Part of a small language model's weights.
Size: 3 heads of 128, MLP 2048 squared ReLU, vocabulary 20938, 44.6M parameters.
Architecture: LayerNorm before each block, rotary positions, no biases in attention or MLP, untied embeddings, capped logits.
Training: a variant of Muon for these matrices, 1386M tokens, 14953 steps.
Each number is 128 + 24 x the weight over its row's rms, rounded and kept within 0 to 255. Layers, rows and columns count from 0. The size above them is the row's rms in percent of the matrix's.

# layer 5 MLP up, 2048x512, rms 0.0788, rows 674-700, columns 384-511
size [ 92  92 110  90 103  81  85  97  88  99  94 102  92 105 113 109 102  92  90 103 104 100  87 106  94  91 107]
[[141 151 109 104 108 148 134 107 140 160 132 104  92 126 155 160 100 147 117 156 137  71 150 125 103 112 127 111 109  88 138 118 132 138 116 144 101 130 143 128 157 154 166 150  84 123 106 102 130 140 133 122 152 154 135 129 129 119 113 101 141 127 132 164 115 104 117 161 141  97 159 111 151  88 112 107 166 103 144 133  94 155 122 197 148 153 113 146 150 127 151 141 110 139  92 151 148 146 109 116  99 106 130 146  66 147 117 128 119 178 175 151 121 146 116 138 145 130 152  96 132 122 118  53 126 116  77 154]
 [150 103 139  63 153 137  98 144 112 123 158 169 142 175 136 108 120 134 137 156 137 153 109 147 133 112 132 113 101 138 142 136 126 146 142 136 117 133 168 125 124 147  91  82  76 109 143  67  99 135 143 121 107 141 118 157 150 140 111 129 144 154 124 126 101 138 112 142 103 124 100 129 136  60 128 124 134 151 119 138 103 161 152 104 164  91 135 147 144 153 131 132  98 117 129  77 139 144 134 137 109 100  99  99 128 154 101 107 158 130 101 143 132 136 126 106 105 127 100  95 123 103 136  95 133 151 124 134]
 [117  90 130 142 115 148 131 162 160 115 160  70 178 149 131 103 139 146 109 111 150 107  82 136 127 113 135 122 102  99  95 116 122 130  97 151 125 194 110 136  82 136 129 131 163 131 120 133 116 135 151 160 110 167 151 136 112 151 145 115  90 137 139 181 161 143 164 147  86  99 121  90 115 162  99  83 165 154 126 123 109 151 146 175 162 143 110 133 158 129 109 148 106  76 123  97  98 144 102 110 102 138 141  83 157 133 136 111 160 154 121 118  80 132 140 127 145 127 143 137 170 139 116 134 100 126 136  83]
 [115 145 132 144 140 140 159 117 114 149 111 139 142 152 142 158 123  98 131 115 167 117 112 111 145 146 159 156 121  97  96 139 114 134 142 173 160 149 150  79 117 188 140 135 170 145 118 149 136 118 153 125 126 125 108 124 126 110 122  80 103 116 113 121 100 101 119 104 112 108 117 151 152 106 148  98 128 159 153  91 125 117 141 140 130 128 157  95 128 128 172 150 161 151 103 133 110  95 133 164  91 151 119 157 127 126 125 138 159 135 101 122 110 164 140  77 110  88 144 134 186 161 116 125 119  64 121 135]
 [140 134 112 142 166 104  93 114 112 163  94 135 133 143 101 132 123  91  73 142 129 113 130 128 140 129  88 147 110 131  98 135 153 114 152 144 143 104 191 112 159 155 186 128 102 130 162 148  81 149 117 129 127 187 119 130  72 180 114  82 104 112 111 165 128  64 112 117 105 116 159 191 152 133 121 128 171 122 153 154 142 168 127 100 137 118 132 142 136 171 122  70  59 108 171 163  84  93 128 125 145 119  96 179 124 133 125 138 135 135 131 140 145 129 112 131 132 167  59 125 108  94 112 125 126 110 158 127]
 [134 134  66  89 107 181 106 113 113 127  70  81 121 159 118 119 144 109 135  94 125 145 111 140 102 137 143 138  95 114 142 130 111 120 109 158 144 136 117 115 167 132 140 126 113 141 114  81 123  78 135 139 148 117 113  75 142 140 169 133 104  89 132 168 107 107 129 147 153 119 107 141 156 102 129 167 157 161 187 151 113 129 127 174 104  88 139 101 182 106 133 119 138 187 101 144 143 104 125 147 149 135 100 132 154 143 117 132 105 112 110 138 150 124 156 113 113 128 130 137  99 118 135 107 126 114  95 139]
 [146 114 165 148 172 121 160 140 142 104 145 119  79 127 115 125 166 130 132 140 140  98 144 115 132 154 104 121 141 121 127 172 127 147 127  99 149  92  89 108 114 146 151 115 126  61 125 102 134 106 145 170 122 127 136 118 178 115 129 149 120 166 122 139 120  91 124 124  90 123 134 148 109 145 119 132 124 138  97 110 159 111 141 131 127 120 127 122 106 202 126 140 130 118 129 129 154 168 122  98 110 134 113 107 124 107 120 138 163 137 104 131 111 113  68 119 158 103 126 107 128 140 147 129 123 113 142 113]
 [147 107 144 118 133 101  62 120 163 125 148 131 132 176 101 174 159 133 155 110  92 135 140 137 115 169 157  77 124 122 162 115 151  83 123 135 118 130 111  99 150 109 135 130 115 132 138 115 141 176 144  88 171 119 121 130 146 133 154 103 104 132 167 113 147 137  92  98  93  89 147 158 125 153 124 120  96 111 103 137 167 128  88 159 123 117 123 127  98 153  87 125 127 112 116 125 143 127  97 144 119  89 126 158 136  81  55 148 108 141 121 125 149 147 113 106 152 135 181 115 131 138 120 131 131 164 120 124]
 [150 120 141 146 165  87 138 101 130 143 120 188 137 131 152 145 131 142 117 115 170 158 120 158 135 162 121 162 124 118 112 159 120 145 133 107 167 143 129 127 116 134 122 120 136 131  89 138 156 127 101 123 139 137 110 113 148  71 158 180 110 139  98 144  83 131 155 136  87 152 137 132 139 119 104 101 127 127 137  98 103 146 128 188 152 125 124 141 146 129 113 135 125 154 119 117 145 149 132  99  71 161 146 150 132 140 145 110 154 160  79 132 125  97  98 104 128 145  89 106 161 172 128 105 125 118 120 118]
 [128 138 131  98 110 140 116 132  96 145 118 173 156 116 154 151 151 173 113 156 154 121 140 159 108 122 135 139  88 150 157 153 118  98 142 160 182 107 138 163 162  91 129 111 118 126 132 165 131 116 153  92 151 145 140 111 146 111 112 144  96 178 109 137 149 110 116 141 125 120 138 116 145 120 120 129 101 142 165  95 109  83 134 114 132 110 120 160 166 122 115 138 124 101  69 127 139 128  97 144 124  92  76 146 118 164 170 156 120 114 116 150 120 134 137 162 151 102 110 166  94 146 128 129 114 133 137 107]
 [179 116 135 155 118 131 150 106 128 115 123 130 126 114 146 125 140  88 122 131  99 127 108 144 100 146  90 155 144 151 145 125 114 162 142 142 122 132 142 148 159 155 103 154 135 158 132 142 148  88 140 134 134 165 113  99 150 141 133 100 110 150 114 130 160 145 116 114 145 107 148 164 159 102 111 124 117 147 158 119  98 156 122 155 127 124 111 140  90 140 151 159 156 118 165  70 130  85 140 159 140 157 123 107 172 171 145 134 102 117 127 104 146  79 154 147 108  76 137 129 124 124 170 116 122 164 103 150]
 [113 147 144 155 134 118 109 148 125 114 123 109 179 128 113 113 128  95  97  95 154 138 130 176 156 127 128 122 153 151 120  58 122 137 138 138 104  82 159 119 143 139 118  97 108 130 159 129  77 162 153 136 153 155 126  91 112 137 149 167 124 127 160 123 122 145 142 135 122 133  97 144 101 133 120 102 138 150 125 146 118 130 125 154 165 169  70 157 157 102 102 130 109 116 105  74 148 123 134 115 134 149 121 147 142  95 156 193 111 126  93 136 144 137 126 151 148 139 122 133 154 101 131 147  94 145 149 104]
 [150 157 124 129 115 115 110 145 133 113 125 155 126 125 137 180 117 112 154 162  94 147 163  71 119 119 164 137 139 118 153 130 157 108 124 153  99 164 154 154  97 117 139 121 134 113  86 131 155 104 135 136 137 124 126 102  91 145  93 140 149 145 100 154  94 153 152  87 144 110  83 111 140 120 140 162 175 128 141 149 144 139 158 150 174 123 142 125 141 139 136 137 136 135 110 137 146 140 173 128 130 122 130 122 140 135 115 119  72 159 161 106 142 159 136 133 133 128 113 106 115 140 120 107 139 103 163 114]
 [155 108 139 126 192 155 172 145 121 116  92  83 140 128 122 120 137 124  85 108 128 105  93 130 111 167 123 141  99  90 125 138 107 122 109 153 142 138 124 111 110 101 126  95 119 142 138 112 101 119 156 129 136  80  98 158  80  99 110 114 103 119 129 128 120  92 108 102 155 127 151 180  98 143 202 128 125 136 130 126 129 107 143 145 137 154 120 152 173 146 145 112  85 149 138  89 127 161 101  87 178 121 135 158 144 128 111 147 141  98 153 121 124 134 104 159 147 212 148  90 103 105 136 119 126 126  72 118]
 [127 146 107 141 174 139 123 152 105 146 150 160 126 151 170 126  94 145 110 108 141  55 107 103 156 162 120 129 128 109 128 157 152 146 142 156 120  81 158 160 145 110 145 110 140 147 105  97 131 116 114 124 123 157  83 100  76 110 167  98 101 152 133 164 118 122 135 140 100 128 142 120 116 102 161 104 101 120  93 104 142 134 123 150 140 135 144 120 163 154  80 106  97 142 114 118 120 157 146 100  99  98  79  85 101 113 154 145 114  93 169  94 125 173 144 101 120 179 119 142  95 128  98 135  97 109  97 157]
 [144 144 137 133 118 174 148 146 126  69 119 169 133 136 134 109 149 142 141 119 129 124 139 143 123 205 100 118  89 164 146 148 139 149 130 144 143  98 175 108 146 143 133 134  87 146 102 154 119 103 135 136 150 136 110 119 133 139 125 141 114 143 137 156 132 119 113 172 155 103 161 131 115 148 119 139  98 161 130 116 117 111 132 146 152 190 152 100 117 123 145 143 164 105 133 169 133 163 168 174  92 162  95 108  90  93  72 108 137 111 137 114 130 109 115 113  98 113 156 136  95 130 126 151 183 123 152 133]
 [142 149 168 140 139 136 120 139 119  81  64 114 111 143 128 158 114 160 156 112 170 151 141 114 122 111  98  94 129 136 129 107 109 122 137 101 106 141 126 126 120 132 105 139 156 141 154 125 130 157 141 102 101 138 138 116 112 149 156  77 149 122 131 126 155  82 128 134 135 155 151 161 108 122  91 122 128 135 123 109 156 143 142 119 129 178 128 118 100 142 121 127 166 113 152 177 134 118 111 118 131 136 110 112  94 152 155 130 134 165  97 140 154 153 166 154 141  94  98 125  76 107 109 124 108 116  96 144]
 [165 105 109 113 118  98 123 145 112 161 121 109 147 142 150 107 138 170 149 128 133 146 160 139 132 119 138 133 156 142 123 140 132  89 181 161 130 129 120 137 143 136 111 155 119 144 102 122 125 118 142 117 133 114 130  83 130 186  95 140 143 117 156 195 114  82 181 103 126 128 133 168 159 148 187 164 119  98 158 160 173 151 160 171 135  96 141 123 126 142  97 196 137 137 157 128  75 110 163 182 145 143 107  77 101 106 115 128  81  92 135 145 160 131  92 116 106 119 124  96  88 108 105 118 142 132 117 139]
 [ 67 151 108 126 160 104 145 127 114  91 155 107 101 129 131 106  88 104 139 107 116 103 118 124 144 168 140 137 152 159 118 154 145 139 134 132 149 144  95 136 144  94 157 182 150 111  99  87 112 123 100 133 110 141 106  95 122 110 143 154 157 107 121 130 109 146 124 106 165  95 158 149 139  73 150 150 150 138 150 109 134 112 129 133 145 130 122  70 124 129 108 147  94  95 161 134 163 116 138 182  97  78 147 104 144 142 145  96 129 178 135 143 136 130  88  94  99 128 142 114 124 143 113 113 170 142 123 126]
 [180 117 160 131  84  67 115 117 137  60 153 146 139  77 169 121 123  88 147 143 118 147 178 158 147 161 108 171 115 169 104 148 114  84 148 153  88  76 123 162  97 195 133 137 104 126 114 120 140 120 139 106 121 190 101  83 123 166 138 182 143  76 141 130 162 162 166 166 127  97 144 107 135 140 128 124 116 112 149 127 125 143 149 119 100  72 104 111 146 119 123  92  99 137 136 141  87 124 155 140 188 149 104 141 104  74 112  93 146 106 133 111 154 161 121 128 128  93 136 150  91 161 133 100 160 135 140 104]
 [ 99 101 135 146 104 118 141 145 132 135 127 115 153 152 137 106 128 155 111 167 124 124 125  86 157 129 128  80 149 148 126 142 142 177 123 180 106  99 132 100 133 149 117 152 171 115 130  88 132 122 151 168  81 109 113 127 163 104 173 107 113 170 166 122 137 147 127 145 139  94 149 125 118 143 144 174 138 103 147 131 128 178 138 121 141  91 136 108  97 142 167 118  92 158 124 114  97 147 120 158 161 121 164 127 177 116 116 158 161  99 111 120 161 141 134 103 138 150 165 124 121 123  87 136 112 124  85 149]
 [133 140 157  81 180 123 108 121 142 150 121 151 143 142 157 110 121 104 121 135 118 126 140 120 138 144 138 131 117 145 125 101 112 134 132 118 137 149 127 154 107 113 128 117 190 105 180 130 158 130 121 137 108 118 156 134 125  90 139 156 119 131 144 129 111 147 142 135 156 162 143 125 122  86 161 186  82 147 112 102 137  55 127 184 136 108 121 130 101 123 172 152 158  93 148 139 182 104 153 135 155 136  74 103 128 122 191 117  88 137 120 108 115 117 156 121 100 116 115 144 200 160 102  88 162  82 104 139]
 [131 140 133 123 109 126 132 130 125 104 152 162 153  95 140 120 122 139  79 128 125 149 103  85 157 111 106 139 136 105 138 107 175 124 147  98 122 123 136 148  87 136 151 131 140 190 131 134 142  85  78 112  97  80 106 133 126 119 154 150 123 131 127 105 153 147  89  98 165 135 163 142  87 137 106 170 192 156 131 140 131 105  95  89 145 124 115 167  89 143 108 112 135 161 129  76 160 131 165 137 106 174 167  98 112 138 151 129  86 137 116 109 110 119 125 136 140  78 144  97  98 103 136 159 162 172 132 117]
 [115 150 137 124 134 129  92  91 173  68  72 120  81  91 154 133 146 143 129 163 110 127 123 154 100 132 127 106 159 143 131 145 155 117 130 110 109 127  78 101 115 110 116 101 138 112 136 159 120 117 165 150 107 127 120 140 157 129  91 108 122 156 132 168 127 116 154  78 133 150 134 152 159 146 148 104 132 197 128 118 137 125 145 155 121 148 148 123 142 119 108 150 137  93 112 117  74 126 162 156 135 100 137 137  94 104 113 146  98 178 175 142 137 120  58 141 167  92 126 142 140 175 151 133 152 147 130 139]
 [160 125 161 126 147  99 106  74 166 126 126 168  83 126 144 120 138 138 127 111 157 136  98 159 139 137 121 105 113 120 105 104  80 139 100  77 146 135 188  97 138 142  93 132 137  96 119  86 147 135 145 124 174 120 101 118 144 142  58 137 113 159 109 119 141 149 132 112 167 147 101 121  74 182 121  76 131 150 110 109 151 116 177 148 113  96  77 122 140 146 112 100 132 179 104 114  99 153 110 158 170  80 132 104 131 148 113 148 143 121 118 134 117 127 127 111 175  96 139 129 142 106 104 160 105 145 135 100]
 [164 107 117 112 158 100 106 146 168 131 136 111 136 163 126  65 152 163 126 149 127 131 116 137  97  82 163 122 103 122 127 158 132 121 102 137 116 160 151 124 131 116 126 104 126 181 104 153 130 127 129 158  84 115 102 131 141 125  94 162 136 195 158 125 112 164 140  81 131 125 132 156  91 134 143 143 101 141 103 144 142 112 158 156 122  81  86 138 147 156 167 140  96 145  75 171 118 106  81 130 131 125 106  93 143 119 156 102 150 133 121 176 131 134 153 110 107 154 105 144 108 134 147 122 150 136 116 128]
 [ 95 141  93 132  96 158  94 150 131 144 136 117 167 105  96 172 128 151 111 141 152 101 139 140 144 154 105 101 121 121  42 120 100 104 154 106 121 123  71 120  82 111 129 142 112 130 146 176 168 171 103  80 112 153 131 111 148 119 137 125 142 124 161 138 132 145 102 128 137 139 125 136 118 127 140 163 149  96 105 134 138 103 167 132 138 171 147 124 127 134  88 113 106 118 122 140  86 115 102  92 156 123 134 100 127 134  85 164 134 108 121 106 144 114 107 101 152  95 152 132 149 148 102 134 107  97 100 117]]
# layer 5 MLP down (transposed), 2048x512, rms 0.0416, rows 674-700, columns 384-511
size [ 96  98 102  90  99  95  95  95  96  95 104 106  99  93 102 108 105  97  90 114  91 103  86  94  98 112  97]
[[157 129 163 136 110 127  76 147  94  82 121 138 166 123  99 134 127 142 171 132 112 142 133 138 130 128 104  74 135 161 168 129 122 147 161 130 126 131 127 146 129 109 111 122 149 129 136 117 134 102 131  77 102  99 154 141 114 153 106 105 120 142 130 144 130 159 151 124 115 114 111 102 169 159 159 157 109 161 120 114 120  85 144 112 148 109 117 123 128 132 106 128  87 108 165 117  96 123 150 129 139 160 133 152 171 102 152 132 140 101 169 106 142  97 112 111 118 164 122 145 104 170 129 164 155 108 110 133]
 [ 78 118 120 116 127 122  88 109 114 146 113  94 164  99 124 107  96 142 128 101 127 189 104 114 105 137 109 113  88 153 123 128 148 168 105 148 144 107 108 168 157 100 143 119 117 161 164 134 178 139  87 109 128 134 104 133 179 139 138 130 136 134  97 128 172  98 125 127 126 117 106 159 133 159 144 152 115 147  83 146 129 147 133 124 132 188  72 131 153  83 118 148 164 119 153 128  89 132  76 155  93 118 175 117 122 107 107 149 156 162 151 147 150 129 119 138 124  87 108 122 105 148 114 134 132  99 172 136]
 [120 116 108 112 124 179 131 106 131 116 136 188 126 179 159 159 142  95 149 104 151  98 124 155 115 103 135 152 128 108 101 152 110 140 118 162 116 118  96 125 118 109 144  95 142 156 104 130 109  79 165 160 151 148 114 185 119 140 106 145 147 120 110 117 123 110 145 175 138 127 128 160 137 134 102 101 141 138 145 160 128 123 131 114 155 109 113 119  84 151 101 179 139  96 138  78 162 173 155  95 135 138 139 180  96 105 106 154 160 151 105 129 177 123 128 119 148 163 124 130 123 112 115 163 108  90 131 109]
 [144 133  89 151 119 126 110 134 148 133 130 146 144 141 157 173 153 131  91 170 120 116  98 153 114 140 142  62 120 102 141 149 128 124 124 141 122 129  97 112 117 128 103 184 104  79 114 130 135 166 134 129 147 118 140  85 147 125 109  99 142 151 153 147 106 159 120 129  96 114 103 138 135 135 128 119 135  87 122 192 148  78 126 123 182 143  98 162 165 134 114 174 128 109 125 110 161 104 120 151 119 102 169 148 115 125 103 126 153  94 141 143 141 127 153 129 136 120 138 116  76 150 136 125  90 146 151 187]
 [ 89 115 106 119 155 123 132 150 102 163 154  95 118 136  90  82  92 131 125 148 180 147 132 112 151 119 147 126 140  84  96 145 181  92 137 148 103 108 131  92  97  98 111 109  64 133 147 114  97 157  89 121 111 133 125 138 114 133 123  95 113 130 172 131  77 129 158 167  73 130 112 165 111 108  86 165 124 149  79 145 132 134 125 119 149 165  88 159 140 154 111 140 128 145 138  82 108 100 159 119 159 112 165 157 172 153 115 144 144 144 151 120  99 141 105 131 143 118  98 116 127 132 167 101 126 147 137 143]
 [139  92 137 134 166  58 152 130 156 129 140 134 180 123 161 138 166 103 112 145 132 132 177  61 190 105 110 163 103 138 124  80 146 123 119 149 109 124  99 140 162 104 121 118 135 112 152 134 127 163 137 180 111 125 153 164 113 158 127 129 174 175 141  68 112 100 133  99  77 126 134 134 154 158  78 132  83 122 103 120 139 136 117 113 142 161 123 131 122 108 150 122 134  65 114 145 136 133 119 140 121 118 150 131  89 125 138 102 106 134 119 113 132 179  85 146 110 154 149 160 113  96 144 160 147 102 165 131]
 [ 98 119 130 104  96 176  82 114 144 141  79 138 162 131 147  73 113  98 117 143 140 129 136 122 114 126 121 122 132 147 131  97 140 103 145 173 111 145 112 138  99 137 155 151 156 128 134 121 117 137 127  98 126 132 107 170  91 113 148 102 137 147 194 109 137 161 120 135 102 168 117 122 123 135 162 122 143  84 127 151  87  93 119 162 152 113 126 145 116  96  99 138 120 132  88 139 188 137 169 112 139 148 106 101 180 141 132 145 139 128 143  88 208 116 136 119 137 126  98 155 108 153 132 134 140 122 122 140]
 [184 125 133 169 119 157  71  93 172 100 144 170  90 112 123 125 138 126 120 138 127 136 121 105 135 136 129 144  96 139 145 117 147 163 136 143 119 107 117  97  99 107 122 117 117  90 100 119 134 106 140  88 180 133 112 152 114 155 120  96 116 125 148 115 117 114 126 127 128 120 152 107 129 147 129 140 123 157 140 139 170 135 143 100 126 118 102 174 102  91  94  90 153 135 112 157 132 159 101 122  97  82 161 142 120 144  95 102 112  92 154 128 128 110 149 102 119 181 127  95 119 116 140 127 149 144 158 136]
 [ 77 134 129  79  96 140 154 140 127 110 130 125 137 137 159 104 126 133 123 160 155 117 188 136 133 142 158 129 146 111 124 127 126 106 124  86 135 120 162 148  86 161 136 101 119 119 109 137 146 121 131 123 104  97 118 142  89 113 109 138 155 134 115 128 170 145 160 104 132 171 109 138 139 189 151 110 152 117 138  62 102 139 136  97  84 132  92 116 127 106 121 140 165 107 132 147 150 134 107 122 107  77 123 135 144 140  83 104 136 118 107 127 163 161 159 104 110 144 144 119 129 175  86 138 129 180 122 123]
 [121  76 131 124 152 127 139 118 138 148 143 131  87 102  72 134 155 120 126 143 136 140 120 124 115 107 111 114 102 146 137 133  71 104  98 105 100 130 114  94 119 144 157 116 188 174  87  73 131 128 154 138 164 105  92 104 119 118 161 129  88  91  83 119 149 149 128 104 125 117 147 142 159 104 132 112 104  94 141 124 135  92 119 119 147 106 138 149 130 150 149 121  97 142  97  94 125 127 171 118 143 147 118 161  73 129  97 108 118 137 137 102 112 122 126 163 108 122 113 139 100 123 128 149 115 117 107  90]
 [ 98 147  94 120 140 118 115 161 132 110 118 158  77 134 100 120 150  92 116 138 114  88 178 109 126 122 133 165 117 142 153  97 111  98 148 149 136 111 137 124  88 133 149 103 113 151  91 122 114  93 156  99 124 155 169 117 116 108 124  94 120 129 120 105 120 128 100 113 153 140 104 117 134 105 164 117 137 141 130  93 133 109 152 143 159 133 160  95 137  71 132 123 119 146 124 148 110 143  94 128 144  85 123  74 149 174 110 145 178  82 116 108 124 133 119 153 176 132 112 164 138 144 122 119 111 127  76 164]
 [127 147 111 119 124 120 142 101 108 145 113 130 112 134 110  59 125 114 138  79 175  85 167 164 148 133 123 110 156 160 123 120  86 140 145 129 147  98 127 121 150 118 135 149 112 137 102 102 120 125 117 117 136  97 130 150 130 169 119 102 183  80 118 137 131  96 180 151 107 110 140  93 117 127 149 143 137 104 176 123 142 144 182 139 101 156 128 119 136 113 146 148 128 100  58 150 129 104 143 134  80  96 124 140 192 144 125 152 157  78 124 112 123 136 132 108  97 142 102 116 137 134 124 128 109 137 145 124]
 [137 108 156  93  80  90 117 114 134 111 147 172 112 135 122 109  85 152 134 113 168 101 126 120 122 133 115 157  90 143 106 135 125 162  92 141 138 108 132 104 122  71 114 140 145 157 141 121 115 123 131 128 146 170 111 118 140 101 147  66 157 168 151 135 150 145 130 139  97  77 120  81 156 164 153 126 118 126 143  85 155 182  97 181 109 125 150 131 128 139 172 105 103 143  94 130 111  99  90 119 129 133 123  74 118 151 133 125 159 105 121 133 135  87 134 132  95 147 144 166 153 138 141 119 162 153 162 141]
 [146 147 104 142 134 179 192 100 112  99  98 149 153 100 128  92 109 132  86 146 137  83 157 125 134  92 157 132  91 142 130 118 109  88 119 140 161 143 118 122 104 117 136 138 111 128 166 127  94 152 143 140 180 156 104 137 103  95 113 138 138 128 132 125 157 154 129 130 133 160  92 175 104 107 138 134 134  83 168 115 106 109 140 148 112 172 154 192 139 147 183 109 130 141 138 115 115 161 150 141 168 149  95 130 115 125 133 147 160 112 143 156 155 146 147 135 143 123 156 136 105 168 120 117 113 122 110  95]
 [167 170 138 107 119 147 157 126 130 141  85 139  78 129 171 119 115 107 127 135 133 142 108 101 149 140 131  99 138 135 103 124  98 143 141 145 125 126  96 132 137 152 114 138 124 101 142 163 145  76 127 123 128 153 103 158  94 162 119 109 133 154 116  97 131 128 128 119 108 113 126 128  61 141 137 172 110  82 124  98  88 124 140 110 113 175 159 133 202  99 112 109 106 140 147 124 120 142 107  87 147 134 126 110 101 105 178 125  96 119 138 120 119 102  97 134  98 160 129 113 121 126 154 125 158 117 130 155]
 [149 185 120 105 124 105 116 127 136 142 112 123 104 134 137 150 138 142 123 144 159 147 149 132 116 112 139 136 117 114 159 136 140 154 158 141 107 145 109 143 167 112 169 123 172 108 113 122 135 148 104 118 126 128 163 141 126 121 167 142 167 107 153 140 128 149 132  95 125 110 101 120 133 103 123 149 162  97 100 122 166 141 137 115  88 102 130 160 104 155 121 135 102 162 111  83 120 112  89 121 100 106 162 118 134 121 121 185 112 155 102 132 121 151 133 138 136 159  91 139 164  91 109 154 102 145 139 106]
 [119 188 131 129 119 156 158 160 158 148 141 141 158 132 125 159 177 111 136 126 108 157 116 116  89  86 136 177 139 118 118 101 128 118 140 122 136 175 181  98 135 103 144 152 111 111 165 112 162 119 112 116 163 120  79 124  82 121 135 160  90  89 114 120 118 126 146 127 124 109  85 150 100 114 114 125 167 104 169 111 113 117 148 106 110 143 155 141 163 150 110 147 156 124 133 125 137 140 121  97 136 115 176 139 108 145 119 159 125 113 109 124 126 142  87 113 106 115 108 148 183 117 149 124 123 101 116 180]
 [147 162 100 152 101 146 129 148 148  99 104  92 124 150 122 155 124  96 132 152 140 135 115  98 163  84 135 114 154 111 138 104 110 105 144 124 143 110 121 161 117 124 191 112 124 148  61  97 144 146 116 112 136 149 111 145 128 131 128 102 125 134 136 142 110 137 111 112 142 153 130 118 117 116 135  87 128 133 135 123 127 108 152 122 100 140 168 103 136  86 110 144 102 116 104  94 161 154 157 128 122 166 134 110 151 111 153 124 119 112 113 124 154 120 106  97 156 143 151  94 103 135 145  98 132 123 108 137]
 [109  95 119 115 149  88 126 107 146 135 131 120  90 131 171 130 131 127 151 114 134 112 138 158  86 110 114 101 136 107 112 130 137 137 121 135 134 125 148 146  99 163 173 106 133 110  99 148 117 132 129 128 149 159 104 140 138 116 112  96 129 112 129 144 155 122 142 129 128 155 122 103 127 140  76 138 138  93 144 135 144 139 101 132 156 122 132 147 132 136 137 158 115 175  94 131 145  71 145 121 100 127 148 103 176 116 104  60 138 136 133 160 127 137 119  88 109 127 143 156 130 102 131 140  59 109 151 154]
 [122 150 153  63 115 134 109 120 178 130  62 112 111 116 117 150  91 156 135 114 157 132  89 121 141 123 113 146 154 130  94 167 122  92 135 150 145 126 123 134 119 150 163 115 141 137 102 120 152 135 116  86 138 114 106 122 132 109 165 124 122 139 149 131 200 147 134 146 141 133  90 130 148 119 134 126 119 111 166 136 139  69 120 128 153 120 174 134 101 123  98  89 131 132 138 124  79 118 118 119 117 113 120 114 109 131 114 169 118 122 115 150 135 129 181 151 113 134 129 149 126 128 161 102 139 123 107 111]
 [118 122 120 152 117 149 111 114 135 126 157 134 124 111 100 105  90 141 155 111 170 121 111 138 104 110 138 133 148 137  99 105 130 110 129 120 149 121 143 128 123 134 105 157 175 138 111 134 142  95 167 123 146 124 110 104 161 117 160 152  80 131 140 127 124 112 111 143 123 118 131 107 141 144 151 121 137 136 124 106 123 112 113 124 127 108 110 126 104 139  96  99  97 133 108 151 145 137 125 174 125 111 130 137 120 142  95 110 139 122 159 119 123  77 140  92 120 157 111 125 140 131 132 109  98 121 169 134]
 [116 109 153  94 118 140  93 121 109 126 150  91 149 120 136 148 125 147 142  77 128 113 163  95 106 125 148 105 145 141 125  81  90 138 141 143 120 104 126 126 127 178 147 115 131 161 165 129 118 156 111 125 139 122 144 151 125  92 105 143 115 130 109 119 106  92 161 174 129 119 138 146 132 129 111 100 104 107 134 114 173 110 119 127 127 152 105 138 161 123 170 149 142 154 118 121 101  94 128  99 146 116  99  98  96 147 128 122  86 140 116 115 116 149 165  99 119 133 134 164 138  99 149 102 128 101 119 129]
 [140 146 124 108 111 105 120 130 136 125 135 122 110 114 101  87 139 106 113 109 152 126 178 147 136 107  92 110 107 130 107 136 124 145 106 138 129 168  93 143 162  81 136 136 119 123  93 125 108 156 114 143 123 144 149 147 106 140 144  95 151 157 148 171  84 130 129 100 113 128 113 118 157  96 127 120 104  80  88 101 193 135 133 144 155 183 137 138 179 122 140 137 174  65 168 161 131 137 117 102 128 152 127 143 130 121 105 137 114 102 167 110 144 154 104 129 134 169 153 126 132 123 106 113 132 104 115 121]
 [105 122 135 152  80 114 158 153 116 106 124 164 162  97  82 133 125 148 116 160 144  98 172 133 168 122  74 125 163 100 106 109  99 148 130 174 146 175 113 118 135 122 146 128 137  79 117 143 130 128 131 144 137 153 136 131 137 120 148 141 152 139 111  87 127  97 105 118 170 134 111 111 107 105 127 124 135 145 112 145  67  66  80 153 117 135 132 112 135  91 113 118 135 110 143 115 114 122 101 146 141 122 109 122 121 131 121 156 137 141 160 118 108 147 118 174 102  93 150 125 161 135 152 113 103 163 154 165]
 [180 118 148 101 144 143 109 130 138 103 150 130 113 104 141  91 148 116 158 124 123 144 113 125 142 121 110 106 129 114 115 114 139 136  95 136 148  93 126 131 115 120 115 147  81 116 135 134 200 113 143 137 169 135 117 127 129 131 132 110 125 111  58 116 135 109 108 119 161 118  99 138 109 118  92 105 157 139 142 107 154 110 144 128 152 114  98  94 119 112 132 123 135 109 114 132 139  90 105 114 118 161 168 146 122 142 112 148 123 143 112 142 159 156 138 139 126 109  99  92 124 145 126 109  99 146 140 111]
 [166 157 124 159 129 171 129 108 122 111 127  92 113 122 141  87 140 138 160 134 129 177 113 136 126  78 150 105 141 137 103 132 145 149 135 113 131  88 143  94 133  90 145 127 146 165 107 117 192 139  92 118 127 151 128 129 136 111 134 156 118 107 176 135 121 120 130 112 133  88 140 169 133 132 162 133  83 126 149 111 168 118 155 124 113  78 131 120 135 150 133 139 124 142  96 174 137  85  94 117 115 117  97 109  99 149 136 128 152 146 128 133 157 136 129 100 135 138 113 196 112 101  88 101 118 139  99 115]
 [130 110 103 144 132 106 160  83  97 172 107 125 100 133 146 140 123 165 151 144  86 157 123 161 128 121  98 149 122 108 128 145 130  93 132  99  98  80 119 176 167  84 114 147 123  95 148  91 123 129 136 140  98 107 137 128 119 135 144 147 126  97 138 114 142 138 118  99 118  97 149 136 168 129 119 148 166 149 118 107 145 137 159 118 120 134 141 130 144 127 106 117 122  82  86 123 124 107 151  86 124 120 100 165 140 131 166  59 195  92 125 113 103 134 107 142 149 133 160 171 110 143 155 116 149 119 124 142]]